Each number is 500 + 25 x the weight over the matrix's rms, rounded and kept within 0 to 999. Layers, rows and columns count from 0. Numbers have three digits each.

# v: layer 2 attention value, 160x160, rms 0.0463, rows 136-159, columns 80-159
# o: layer 2 attention output (transposed), 160x160, rms 0.063, rows 136-159, columns 80-159
# up: layer 2 MLP up, 640x160, rms 0.0727, rows 0-57, columns 80-159
# down: layer 2 MLP down (transposed), 640x160, rms 0.0726, rows 0-56, columns 80-159
v136:512492520521476513524506497498499536532462540525519527483518484481501527452493486492484493490469473516566494483501495490501533563536492485496529518533513498507493516498525461476506511459511516467505499521528515506483524506499490497482514505
o136:489500530495476508483466515440477519501497506510508500536506505482513500520484491513504520545529472473499478500493516495486488512493510455468536502537515527505512471492512497530493507513508571547483524475473452446474485466497514507484473488
v137:519467491489515490504486528497516522514538473504491508529510506539548479520478478487515473477495491521496501513474483538472514470471485514511487478504460511489503512486486479520519517532460527508519504496482518514452444497489516512507474459
o137:491508466540463510473528476521538468480522498530507511531487510497478539543483532498466510463505541487489517463550483487474493500510536515492469496541479531485513494487533501462477514540516518503502503506447555501520522505493493509517483519
v138:483484560490450507477493508525530476489505477479504520462533542488530510477483507480533531492457505476509524519508528475521495507458523516507470541503500525547504511520485513478478518502501512458485531501505501491491491514521510503515519467
o138:462500485461456510464446511476500500494467512447505518527495507500524511488455468479539493493526477513469451491516499493493479513508510512486480488550467481479476486451456486505515466496524469488509480525444520542532495452515479451514536513
v139:499499511484511501521525544488499460488499540513471535461493507489524500544473493490476495494523491509487526518450516519511479507542493500500492557486513498536493493506498534497471499458491489518491482519541521481547509514492519489514510478
o139:520501506529509478478472476474539530507480518467492480510492494519483496506522500518524479536514519516502524466462488488495535483475520516503489477502497556492525516491496492509494475500528501489528508462457498510522505514518481446493535495
v140:513489492510500497522508492456543493527497492507508507513567517505466510510497507512525498477514517523498482495530492514497515458543487533500499486515492533507480510519544501497493536510528497532506497528500506520553518483514474498502510519
o140:494476485490475521503463453477500489506478491482528476539499520514492532494473487494478518537505523476534496512475528465492509540494487462445474497483455468495517500518485510502493530504523518521538478477525494491450480565474514512483482461
v141:523524472485484472500492514531549506467510502514501495504469519527481536536494495537515523532467488528484494509510470500467523476475474493488517496541514502497470487525540464505538491467486497529493510482507504463528503505506506502497528516
o141:546481489514484497514460524509540517489493516490501528469467560458479476558507529516530511525510532517490467533502475504528490515534471487539515509479520523528477461495481534483501515470474464524519486572568450508499534499478447504488459521
v142:510503509494521475501501512507492523503501525444484542498501496503495509505485525473469481500486505488508488500543486535483447501480539510513493557492501500512461478495497521489473492532500512478495490517478496512480521511501511495491497512
o142:502478488470509538502476515541502449522500512525476480515489477472541449487505473524507499510491495513520489493462486514482486520475504514473508502546477515550473468524506499536530540514492504498452494514496517556530480476531475504472513532
v143:482564480504525488508519501504495475511515513548516501491481490487515535502503522476453525498527502494496478482489516530527521476481485510484527507505497512478551527500514488503476483483472520509483494513504492467511513494556508523518466496
o143:513513495494493492502507512505526458527535493529520476505494483499487490543540501439484472521506479484491512505524493427501511526510524517478504535527526504499521558462453506477513479476507541456518529493525550422520504479516521461485541498
v144:491528525486517512490474459520505539516470483495500497456494527539544503521495464543467472485460502487511516519470488514512467511513476510495499519484514502537520507482526496509494519524519505527507517536528492487496463510489528457439527455
o144:455482490526494493509492495463475472513471521512427514478505503491456493478491502459523499459511563512510512518463522489492484514463535536497454484511505501506486534495481479522467502515522544496514479513467458510495471497489530519482468444
v145:504495528524525543502519474442501486474494474511495486488479481530509523514495504512471478491501460478529478475497507494503488525454503516501469496477522535500498525479486519530537503521503510506503512496466494507502485529511510482475530480
o145:490478492546524512492476516493534502487497500515467479509536513496486501529517486451519525498452511471494495535531488518481486497497474531522499524493497512497552517488506504450432463506519522507475471497481516509493500494500480530474510470
v146:494485513535475498537467519485493490546506463498535501525544473496530573526493520501530508501526498541476466490492497483515499567520533484488558485510539502520494539502480454501492520503500490491520504510509454467507480468493526448511500490
o146:481483506471500485529472485480482489566484487504495490486526484449504502495472526515480496501491494498468533468519496509540467501496513504499512514527545498496486528523487479562524501504535500487505521542497492480488496513498505518475527522
v147:515490510551514496530507530480513558513513491510492497536498512493509478487494491495514499534499522530499499549489495530506505457531516517484484496480469466503508516500505482494498505499500531487484496514467498518510509528526502470524512504
o147:505452460525479528472515472462466514486522501509484515501513503490487489474504457485518492485482495491474494538505521532477476513551497509502468455511500473483507507495517499518478493520491447479526498455483489501497529527508493536532516527
v148:518487484520485493536515497507477488484460512452486459520522432482518475466448496517480467502499457539509499462489494517483507497578518500504553492487524493489508504501535510517459515506461494486517495494500502482487508511508519458472483498
o148:522505476507486501473558496497481573506539514528479452476475545486501499498530543504525489514500531463470518485508502448495477471476524489486495470467539495506509487521498498486501476442498476474492503507505501491494469510534505510536514484
v149:508529489489511508496459480524512536511482452508516485498492506510498464536465491496493515510479516514554500457523488513483512526479512506501523509478461505484519505496482524517495482511499511495505472503474525479488461471499496489495469488
o149:510485493480478457482524486474522521507520521493486494512493512521499518506501509533470529436490509500488484473556488485504487524493499530513486511508510493490515492448557470500533476507495513540513484461507516494513548515534478496500496494
v150:510517506488523508489500491506487490535493521470477503441558492515506502538471459475500532528483557505499423509507507499488517506537448537458494498487528500469510515508468480513499518469525480480515522524498487446508493478530492505498482487
o150:525519514522509526498473500478470517461537507542501492513520517510478525482462550506521481542496460488498527506502488523492467519465481471451507523530497461508525539530475520546493457492514526486483483500502504559487497498496518534479487479
v151:524527537488523540489507524520460526501512469498508524502500490536503486471493528557511493503507475528501502480512508491491538499468470493484486498487506517494510494517461496482513456482538479514532535482535522494517508518507473458495504502
o151:497497486474534492512498524513507485503501502527457512500511523486496476515494532498522506522511469500508463527537565524508510498478484417531538530490515491503499477477502512493498512483514489504510489489497487544528515510577488499546494491
v152:489500507494447497459481489540513493503512492458506495488480485541488507504448500496496498466502500488495494492504463490478501514524472520533517553555486492500514499555519492533502500477450491554517518526499455507531512480463527545487460481
o152:493544547484493545472494504498553474551516507480511524455446486515470539524587488493520505523510556515515465471498505510557480514462481478528496481443522451504541424477454507502537485480518533483487551518516456441496506525499507496500557484
v153:502472505553515470472476455520517496468505490516503486501464507497515470496500494468475508515498514524502498502500475518511535487504509502511504543519526513513485517495519504522515511521536526544505487474521500504505487478522467523511519485
o153:508496479507539497467529508442501505485507486440460520524483509501512474540504487479523506457462498491515527518500471579515511503481472499499477511491504507505469518487537509495479481512488455535481508547468469488504468482497526502509547478
v154:478492520495500523514462502528489499485478507502470513475484510476522506488485485487452528476465501509469471494489488495490465518518494554496514513510470518546523521506530508533517478471492503487468500491506522544528476496502540527486506495
o154:513509567481501536506542516474512488488513524511476514507523511471540506496519494518463484533524514486467511464489486460530508505473514497499472488510509519465524472478469484501515531497550520454499548502501483484521492493512502504547466506
v155:529468529480516536499499503470503479517462439466537505491531495517466516524488469490497531509495489514520540490487474486508532496504526493517508489490538511475487519518463483518492489519511474505492461554493479532479507522520503500495495518
o155:496476452494515498539487504516455547498520511516528487497530493477484513513492524539471522456541482516455465525481512530462518502516464488509511495514481512496493499505487508472533490487463467524529509526483511443516480495471503479490455494
v156:489497489475502497491516506488472511489506481503478486516476525513490533514509481512511489506474500478527524488466519495498503495499476502488505535503472492507458494491453521562505515532493504493515505525494519488474514524510480536523506497
o156:477515460519510531523449504458513475468514538525509534486523463482495536498496512509506468502488466491475503505511486482464521505530511495530496501479483495485495468528555459495509505482462502469475521519442493494529505517499502466504487505
v157:538517484498531512506512505477508497512504480491492530446484497510500471518526513481534519488518520479474512496474476488480510495496515501514481515496471522489510509504487476509490521483448494462523510484498518477511520524520496486484484499
o157:533500513480484490494493512514495472458524495544491500482502470518486544497456482501495476466509469491535477459507535497525473510502473484500495525503513462502517515491491503536474466471512480474487493512474527501476514491516462477532485511
v158:516505469476504491490525516460542480485489483459495487509451496491500513498462502473541516504487489494494470492504467489502504486542461529526521484483539491518499486466515478480495467468529501518503530518487497503488481514498554529526501470
o158:488522481479495518469512517465480505518516489492489519504518442510470503508478493488525536518514516470497494512493505502518486499483478464484499452507498535499513496563506509510536508517476498489530504503541490501504500520479490469511464535
v159:500504473493497503518494532493506481481493511519492489521517476501483520534552479516492520555537549532495504508486488455528465501470485486525515562484534471512497508489465474530494492532485519471475503523478508516485489496486495495503485531
o159:529499477476503551549490535487496519482509437531493476431511498492506470471493494465499517491487512534505485479507509500485497532511489479499455454532505499477522484495536467484504506512494472519487472492504509487450536501496539452475472498
up0:524528550514518487517495503506494526506508514483527520515528495466498507492482491481488523493471513495486483512470493513486507470466493500512515491520517534492507496530486505507490516498567480528502485535527540512512493477426513496485512480
down0:488526489524510511506484541506496458485486494482497456486499500455514521487493521534468538518537519501518472471479525502484448503485508484538510506515486462513526465476504525494546514493494513461514506504512492494537511527500496507553523463
up1:525519528430486479478516505504447517453454510516490536463488490504508496508527517447463486492489534489541496507524564458524484515463515500486519495480486505527495480516491464538510485475506530485522482501499511494560476446478479473489477492
down1:536419472525493500510540490557506514493535485520523506496526499497496474467482487473525499500492437484489484514482476515512510483515474494475514543504519514481512503512494514489488522529495458547507514506500511491485469512473524515506463526
up2:453520478487477528495501478464495513503489512535514503525540532493493496486488505472515519506540488509452502501515504496556520513473505490507479500498482541452488480504475448499485504492479542456470535563493511485467504466441532492479523490
down2:485522503486479477498535485494486478493415542477497500475537510533488501453531527483522572527514433491462557530486488511550500524469515513467467510532552510510462491482508484528519488500486539479451537482460488492473536511522495476471494487
up3:526498467449526498505486501504466510489535460505504499508479450445511492514510463531488496459476462517466499528473498552547528514479510504511515490512481501547501477573482519517500506533515485480484519569567526495487505494474504508532484485
down3:510449497505499458479529520507499481497502514502480460479497463534510527535526504515480499526527483510529519516449525504533494481477504521526482492475528489505494495469466462502528496491506508479493486499459492484469487528524515515464485535
up4:502515487493503518487544519505516469468517488517496466517497496499504531518484485513517529468508525500492458530540456502520534502483503458525445473540484472483510455474530482500514481522502501482446504519518517481512474519541540497475487535
down4:494510476497510497506459495513551485520485545465477505497509524521523497538511537490500513546502485466510532457549519428467511484520521542496533484501456502511505512522509502514473523495521539536541475549516503507519522476468503485487471482
up5:524456487469488508518490520433484512499472443515540474459469496490492526478484481472504560563461475513481494509470480516540503506502506530501486475466484513462477509487530540497493510497456476514477516493531491455489489503494510526498491535
down5:445489502481437503547486548478564487502485503531521504473520448518490504549475446507516524490541486498476439467467507459475510516489505521488493514510487457452465502524491486509512514516479505459518530491470550563515481492475502506494514486
up6:493473475514477495526514516466484496457524515556482518512507496519524485524476479461512464546481474473505536502449547485519476517498487492549494551522537525552443514512490488521490497494512529501536530493478522506481497523513548496471503442
down6:552501518522474456487455491502523478485504468485512474496486494464454486522491511506494510514509537525502520488491437506486479500506489501499496508492485468452548482449500487553494491505467469507478485463514493513494516466481506469521499493
up7:577469478517532499479517495486483486551492516507506522500521470487457452522500515512469499462480501475448479535506473491496504496505515465456519532483506516482505510466442511503494484470517546515446499533533499513522466519494524547474501493
down7:498491482465521523519483492476530503465509494490504509495484474462495516481473496451500490522508526518492505535533523511488487461556499508508487479477510481537482515496463508475512534516528511495501524464490503538464508556500541478510511494
up8:462497524521479492505492465475556492531467492527493517498472518484482492536522494477506497530498501475524520489485503485502492512495492461522526494481501500524520487498511502519498500459477546518510498494520501544492503534534448467492490506
down8:472542473494481519455506511410477481497537486548554504466565455472493503542511530488515532518520480517498497512521556530473479499530513506480494503452530492487472503544505502527462497507500513458484509523497471494516458481493490509485492539
up9:451529480528478523503535510509509501509485510510508490483522518492449555484550487479526479501474513530484482486526508507555518514508525490488500483523501475487491450514513517503471459470489535504518506528455546506481482503523482494485543475
down9:502467521507489521518510513488494481491527515500543537536526528550536466505511478522472527493505509533476497502482529534513501503522456505523456537496528497517550530512499465500523510512497479493509506458526493506527544516493516499513503494
up10:488510536494461517527439476522545489495504472487478529498487536537526493523531525508558477498474496477533530529489470531530463502488507491520496523509463486540505501508483508483503504503486487487576471519503501426464501487493502471517468539
down10:556496461474477527474526514496503482497477501484459423476486475461477526472496470487432495527507525514494466493488491526500502500496455562481522474532485479471467510500487502490495455485510531526458490531449477527509517516478492542491524443
up11:518483508497505458545521489482495530532523453527487542504520556484506519470581430515489507488499495504512461525492511487498506515475476537465505486479531490506529504485504499525516467506516488518508478495486529537537493489546534509475521526
down11:504549523503505508486495471497484504441544494523518481510520476492510516513509502487503515504445523530517455479513538527494539462460512518434513476475502501562536507486478473510523464484461525489479472498422505477508545501513495504465495549
up12:489491543483487493479492497519493517497478484483547498486494547491513497495470485481493513518490509522473468462511497487533496553504512516520528472546505508496477472518483506535444491431499523515503488476509513531470494509515480472476526508
down12:511517469488493498482467509514536487474526501521486490536528469525481538483470487536523490490517501511501508497482514503478493500459509506515477512507500482502550497484458478526507496538500466471467516545489480495524494470480494515479486492
up13:488448465531497488518464516476501506494507503477497483543507480516514467544460502516511478479462444479466467501521473487473515490467534494526477523491538497521517526488501536503478546523535468492466562518549545501488468523485460519542527523
down13:505505487487496531488495484528489547505501524515526500531495518494510516450508489520503482546489506513499518518487504483498514499493514490485535488515500499517477514532508462538495456476490510529560478483529463519537536495507536493484514494
up14:451514489508531522483529537499503490512495507539506505496491498472503538493489495489497520483475497472502494517461516469481488446492490495490503505517527517511487491526489465490510492517446528518488545509463489468460516507512527514480542512
down14:467499543522537485497491501538489515502457520527518531496492509485514500502502510514513509484462463519505492525481490491495521480487525511548492509464519490505499485521539507508537484486494472548501521525499495472539528508462540515509501473
up15:518519464513482536492529506488467502478481494534487525460500472515492528497517513478530497500518552479523502463481540503500523475490495481494511478501505509518513505512515439501501520509512483528505503500499492540436521528450446464469482456
down15:493498540499482487545515490518504518522480497534470478504461479485469507491549487509472486499456547510491470495481517494480477465495525497503478497488535549485522522470502530544494505470481501460474524527532525500549474452516511520550467487
up16:479498513482510512500520517482506519535441475500513498450491540484482483505459528488527492499475530484490486539481552496510493488476525481488504524499510503455491490482487515521532525479506467509514486512513518512511500479498508505539470470
down16:521486484496483483489469458531434505531519542494538497471506489507533526481447458496500545491447501458563469455517506476457500465522501505464504470532498488478502530506499516490468486546524519446526431506514479498510542488446463482508455502
up17:498507513502527476520511518494528503503513471525497524496486507519467479497508485482495474542511479512532490517494512473477484485492506508553524500479525559492521476526510505509476514514500510477490527469492514467526517489512479502486511498
down17:516506492492501512519496477542509508497473545541550493505522514485529502499530537530515478557484471500497482492519522519503487501489477507512540546503472516518496490512540525511498530520522528549524488558500465507511568456468493474475487480
up18:517481538492482522488525523538480491521491457497520488492518503504484471497490497524464467455522494502524470499468487498515516449487526524503504500513495515521515507522477514519507550542458508522566494462484493521465533539512513542491528502
down18:473511472492456497499482504473452480516501505488501490494485492475516504482503502493515515536511498486483529499509515492488477522500477492472460528489471469499474480498543518476499481480488484466487509496498527508509477488498485493491486502
up19:516515466512453439478492546488492526468485492528483534503536546499530469566540472481490487528486514498519501528454539507511508448497528515496515487515520539519435492526518476508476545483440546528498477475446503459436517467480473496457457508
down19:497491513478486456493493477512528483523545474448450503490527476497488525480524452515494475512522527500511482484527473509499521499476502476507506480482495478529495508544474485530514536472459488504496492512533442516518519512489487503506464550
up20:460511531499535526506507544496509538509473511491482557502486464513483499455528474522511512482519521532499428498542488523484505458528500458523477516492479498480532492464466525465530543505483495499504533475515484532459521543496536490495496501
down20:517505510514467501478487506514509512510538489510501532507524499504498499535470524492490515499506530487473568490483516468504493556516492515512539503492527494520476534516501489502491528495492509487511502479529528497509469481496492512508532544
up21:512523512501478484476502504490516508510458504519456527498497499485490464503486503502550492566490515500500489537470536521491503568459467499513465485473539494530490509505512512535481533519491462498532524490457481497484499461512536527533469490
down21:498514496506486509501496480505484497519499493485528513516521494487505521497479499504465477472516479493506518479537492506508505465522528495502531499495504508492505475492464473474507483480526486481526490512541485488537511524512476488447493473
up22:486512504486480499521514474451530522509492498499488492468527464497485539518527489506484528503544467500486476454529476508489499525543486474494536517483464510505528431506462483508543477468488531507470544476487494501512466491498494477502480477
down22:530498502445510559460524511510503462436497525464427498475518540472505467534511482514476502509535500466479546488546450517524497491485517503536519468475547531468549517475475529476518496486501494480512510493470523500518521490523493510485454505
up23:515467534537513487482482490533485505521474481552496511501482537514502474504513486499493477533533511498510504509468512477489488484481501467550512513474527498496523480479499522447506497484472505496499507478498531496515526490504525518498458537
down23:509526443502518464538510508497477476522526525507505529515466501507526510457461475512529508470530522476471531498505497478546476509510467486494517517495501462451536519482484498495545494504508510480473484525497489510523468498502480518511475473
up24:504485454517479487466464461510522523491492526535480477466473528487557481539469491488523518484468529513498507519474480520482539493530462510487512526531491499544496472553495491487502484480528492504513513513498454449472513517485471486500497522
down24:512528515529469536522539511474523493478474467517535481490535498502399470481535505552512502481495454505507495502498492451494522533477484523450468499509516477482516519473503491517511481516511494509478549523536487521513512456489501525518466507
up25:506490525506489501473494475491521502495506496539532499481492534523466539521504500491518455477476481490474503516501505514509522545485520493556518522507519516506480498509501488452461495488501530470505497482482526511497476488509533548506540522
down25:507489532492535507454507506443497479538469513525530541487495468526474487525514488403529501454518481428489521523482486517492501533443484536493471566547496511522483516486509520497571475506502536508506515453502551502519486454447456472493486489
up26:510534508513496494491484495510502484482503484535506514464516472494524472468494495489456510502452538526505516483511522473491528469513440477498493526499455491496480454496483498500493493502526501486518466480488497516480562496482545490503502519
down26:460465511522563499475530528520485494549510483496510513515466479512473509529470514468518512474512466490436471440512535484529509544497561554519512522507482472514557522506513517476516537528549508517521492514470500518445484455445497524451521526
up27:483541585516497454474472496520507493519523477495476458458509527496489506474451481489524515490521479506478503538515518491548485525484456525502511442493499538555534496509492491511507459495545533511476512515495524552495476481479500511497514490
down27:489505497509494536516475496470495470536488516504526541523479518475516499488488550513464482516469486512501515484544496487495488516482531467482476467534490492496497472453486447529493545465486467495494503502528497464492499498484538516524486483
up28:490551457502467445460515508445534479490528501488495479517490519474514487524494516517509487475502480496480487493495516508479523470528453429533489521502475486498496467558491513501494515529488501516505569491497506511507487483477499517498484526
down28:524488516510524530482501511522543512527452458465525489473498504480481523508524496497487490516471479463509529530545484474498510489479532459493485531521452501514466501479476491521468521492516476520522471552507483509469533502462518498531495463
up29:566527518463492500513568497504474484515493551496491496501470528528496543480528504492482489477489505516518547550474500512499494486519521536502463489488501545495483494477526497559469484495510483521490488478499513462487480500479527507469492526
down29:489516516441518505483527501510524526457493510511551481530517480489505466498504495440521480513477485508509463505502501505453530478527468460478449518462480491532505478483476527472540470484509495533495496498479527471482515491488495474458458500
up30:468474492516509485525458517506510445514466527475511496483490478512456524442539463495507469466500494510485480434530515539523481505468474449517490494485500465502538470494458498519522501530492508462495527544497476509511528529520513501500516490
down30:548519496496472511496530518484492527497525518528487507490519482495563503546496502503524472553516503528482540533500480483540534511506510513486515508528483502505460498504516501500527486495519479516533494502504530503539515502527520517505495528
up31:430473556492486462488463477500490498570502458502524471497440500478470471501484517550477550555478515490512503521478524460534439503454501504484541461520486481481500512473541439454488481526521491545494500464529519517510508472570529452529481525
down31:519499506450509531485476515522507477505509474496518514525482507451505518513514516482473483485496473497491453537515533461499478515547520539534478472476488509512526522499515516480492488488512451529515510552518488485556537556483469502532519463
up32:502534548513561445503446507508548462529546460486508498510488503483486505480512521444501552512478473522527511504482531472461514533525492480482509535465520526515578523482522481460528495496479480474479531520512486516545497482475481511568511451
down32:512530508509498492511476511466499496485490508502522503510506527524515524469549531561501500482492527491517530548470519451488516481499459486505530496517466541495456509494497488549505525475543541494503483499492546465558523518509513479463510474
up33:489516521482481485509505532543497505522483492536521504463493567509476493435509525508519500502499486497490481515525511498497529495475503507493471507481503492503536510493528501545493447477482444531458473507466504550509493531493455487497537480
down33:532486436483486476503501480512537496484517499484492508524460500486457495504459542438489509513480472506487476507496509564441502502499477493492537461526510490480459489478520545478511534486481513465501495477502497514477453474491506488494466520
up34:504500499540511557528469502480474521517501490530483518499495490480508450490511518499517520461546520487484510489507500460477474492531493488473534509504522517480478481538464483496528520475523518518499522510479495493478511476512479500490494543
down34:471481466504485460513512532528502471472513500495501479504508500469508531529494494542495475503498486472541511515506480490492508491492518498524489475467503520503515515462526517506507490501482492479514448466498472499495494545524513495483510479
up35:513523473463497528494489530502509564499490497535503492436518521478498508509528501494484518507498522509527482469536483487495467515492482524501491500486529497492500499470504509477530497490497507524509520539506492513484470487514511499517505482
down35:533535465490520500543504499456467495511519498537454474496498468521516443529499506498550546516510464499504517487484475514529517511480461516506499470496461487510491492464460468508504500466470482542510525527462507438501503507514482518500501516
up36:471520545501482520503470502488516480516517477510524539537478488497532436537455506526484492518503508505500476453515541486517481484528477502499494477530481503493461533533510484476498510541532535501534502492465527545475530490526534546531489517
down36:521515496510504518479485504506488500497474525536478475433500545507493501489501484483519508488507493522516525509509438487455514518503525508488498508511538463478554493470531507511498500484504498477463534562518497482489517539491500462521545506
up37:490488475498515496531514459526531497487513532521534525503544485508496536468499458530498530474488501491488489496482458530427520493476484445495517536500500531526541508525504497557506507528510492526487514493475487460500510516466477517484489502
down37:439538513515483483513460503513519472488490457472514531521464493473486501515488520487477520464531523521493485442521489505504487434475500480554422517463455486504505535485445502532472539543443460514454510519470465520485531514518500453515480519
up38:460495502484495479517503515510484457515513548483469453517477512502493491527504485461472490494506489482533511506483491495523478529463549529503502505542551467490487497474503487519505495530499457445492465500528483494488495509424511545495487534
down38:521479492486501501493511505494500511511479471517501503496498478471476527491473511559536499522489505514451505497492493502478499489533475490499521495456490473501461504519522495471492479489480506522466522498461507495478504473510503513555486498
up39:499482493514527513462507509504518519497492503505506517487468548515472482482542474486487531487544481544472542483491474529466490480459497485527484506441502520502543475445474533478578476476457501512517515479503522491474506453547512484499503462
down39:528516507483503530469543496469519509481471520491514485474534530535445438500482550484534472514488439480497522473497501458525537474503488573472512529465488467476511470485499489487519476460464483504489484509475543532515493510471455474505536558
up40:503496499519520496497503429526486499538520459475515506437493506499479434486531479485457522486507483497460504484519532502501498569471491509484479501500456503474534521517468487527539501451515464490494513484527491522523510477533512522503504455
down40:529473509520495485454508459449478524545509490483530448487516465499480478484517525500517562483482481477512494540462567538519516510468503500485493483510489508475503476500530477522492548491530523514543482501519501508496538496497491521472559422
up41:498507489493522490490504470485512489494509474511505519516487463473550527499522506476500543514510519501466456469504497470520531552523472510459504538495500505495478492501484530509493494511498472522517525498525480502499525530453484476515538494
down41:456497514528512503494523512520498503479510512467477488525502507519479459522470504520508472518475510499522505500500494516486493517518516507531477468520513533503493533463479508509509545467486523493503503489449509491482517488512551514494501541
up42:532458487484488516519485533527499493508497461515499535520451491478479477534466492471524531523511477505505491511486477518507522492497489519496490483517508516484494541489478514521486511494503469508490553492497539491505505453499509446533486526
down42:523509502533488530510515512545529488475515467528539530536449493527501500513506506514508482513499442507440495475478499505502561508484504499477495473522467499493523522479487470437499478520512492489491500485458454462498535509520482451497516468
up43:469486506519496497483455530518535471487491517517523500471503486511451515505485512533522484493560455438487464511492486525497512511520517493504494507506509479507474508477488449505495501541516488498521534511503510522481540515463532488456466502
down43:465487508498496523496530491480475530499518533459446493509475501497526487491525508475474524486485485536501470522510502502530474514493488491502500521442494496528536467492492502493478481474501539519459472469495497499482508461507523470559487525
up44:495529516504473479484535482537494490529507524478473508504498483479527501474509515557465515466496485485470524520488522479512481480538493507502548478561430535484485502538498532539489512500567504521529492477522530521496518509508501480506494518
down44:497499490542503485487516494480477520479443516468488451493498513503503467533521473548498484532480472521522479505464481495497453489471521473498475532513515497498515535483475479519491474475497469486450472507476514477496457495513510497514524490
up45:516496549489537487535550434521515483513484517457501476494529477505488437501489498529475473503484484498467501466501520532501486534507490514507514514483520441481547497503551483458526533484478462490529506484504502512503505491500478482524514496
down45:469498511457496487506469539523536499466495504533491536497474513458496472473515472478440501505539516524467504500509502493452497501525483486505464524481504488498492500501504478501495496475502501528468513502509503492523515505508514528459494499
up46:506518535491510511469530511515481504472519509487501468528511490512486519487509522484523518457526490471519501500506488474480495497505525533480518471478518502513548534479504494477455513464483512462494510538473510455476476503503473517498493502
down46:482506474536521528506499506467512503479454476515519495513452507478499498468501490495510482495515464528541436523482483543539503524517496477502488488475488495518526456457481462545484487536511509531443507517476491511495492495539485484492487505
up47:457508525458508498471489481495566563469495520501488501473492525500488510508536522442524487516491494500505519471498473531534479535488473470488467502472543457447521508506503478515497456472489454496496500528529518568536493470541483502462521510
down47:518492521468516567521513567505487503464530487498538467481502535494482515530485506500500506539537510544541457511509534521489512506496507481503503480499460467492493420558457503529534516496497480506492515488510470462514542548504505473466471481
up48:512483486541530502503495531472490502509508492536472503453488447501539490532539549536518500512484475498449486447516531496532485476537510487518487522494522482454505503513458475479492498447492469456521481489496502523486493516517506503492509463
down48:508506498501477484475513468548496513509483505485541501465510517522487547494549534462463458481542501544556562519500531454467532508494479519503497505486489465511477547495570510486475492478522488488462524479491494449492472531498478478509527467
up49:497525490476520518434546492473510488494438503465490493479497510508482529479508499489508521454497476493547466536507544473488543540504514522466511483526521495444480512549502491496518499478495514496448480479511483464480477537474465511470476519
down49:530523504510534514523507469485485495542520510505503494499504522502541501523500512521492493507483527499477501464498501464497481519489516509535492548510496525525512493543455477518536486540497474512510531522491512501501499469489474487454486536
up50:513523546510551491548476482472478527447476547470540447508517493511455477497506461469524548498513470536499504495516529487478448501485484498510514470509519519508508481471533467500505472462482513498490479530431536531519515471505519519479502501
down50:494530478455500471475513496481475533497532541525507494522519556540520473535492533506464525486493514491499483496457495530473419462451494537552500502488506538491522520489457508521481480508525490543541536464447509489481478483496519518497528494
up51:536494513511547530517512509490472516521484489548510499540473488473534543481433539474496519503509499482456520480493487487495487471510503500497502507510524525537470485516502463450474475504508580515481495534535522464506495455525528499496513515
down51:524492509478502511482497502500497529479514501521487482512500485528517502489495509556468495511489491473499513503536539508538534471514525520515491523497518470497474537559467501480468499459481496515543540500454452504517502509503482488486488543
up52:501485534506560529520469468494491531475480511485495516506511506518492466530481495465501462479481546459525503515491516513500489469498528521525496482477457501515489501510436488489528501453450467497539489500478488550533519430547468515513503513
down52:494515503514484523483531505507479537502486525525476480508501494522494505461481559519509504551528487503465509485494492483520515507517479492500502513502531465515514493503522482532517483537491518506508478496475511479499467502494504508500453523
up53:517530566510499488502474477503482478477513565475539482519522497582503464477524513503499519480506528536494529515459496509506486551491531482491519508459534467522501487519490432491459503458485506531529495541490511516539487475472515510514549453
down53:493542531499500506469503546534513462543529505479537507474482482550503497478504522507471496537518495489539471509545520576509562495471552492475467469460517514527526483458487477493484507505557567530533515544467454461451488490467502488534504517
up54:483472507511529480516444495519480527474495520518508549455486481501540478510542502489503499492533520477509496419507495504496520495504510485502576519484515495487537476510471503489509546423480492500468467515492521552536493495473486526491501512
down54:510524510503481540521535498501509510538518504492496495537496507491483486503488493486535499510474483512506511524495475500508492494488492514502474488521481501504491518513535504499492483516505510506528520496498502487489490488497510495518502509
up55:453499497499469528488547468470526517515527514470499443519503506490469519490480542492530536506532467506486476500527529469488517533455526463521538496515498485493487473489529502478529523508496505498503501511508503516492517492476476501449503514
down55:480509518511526506472498488498502499494494507502532500505518450489524541528518473519529486486477485494538540491539490499513516518506451457551497508464452469535502559515490480451538472544523500509494502460522511494557502551479493511482514495
up56:464498481498508513511502520451489487488492495472518564494488477518488487460520499479512501500492533486524478554548507496555507511530460526497465503493493464464488503508496504525486458499506468523503503521499529524473512529502460486521495507
down56:500517517508483517489509463486511514515502485524500474516467437529523487449512504500484517497456507494524548431500488507529525524481517515498453522487518531498517521483490506527432475456517470502515516568476499509486527512497544473480513514
up57:478523529477489508461528470494513534511455514494486513463506543496467513501440506482530530504500471534540488442481524512484508519507503513449468474483455458480492510534505505477525471502519507477531478526499521519465493497520473491499517491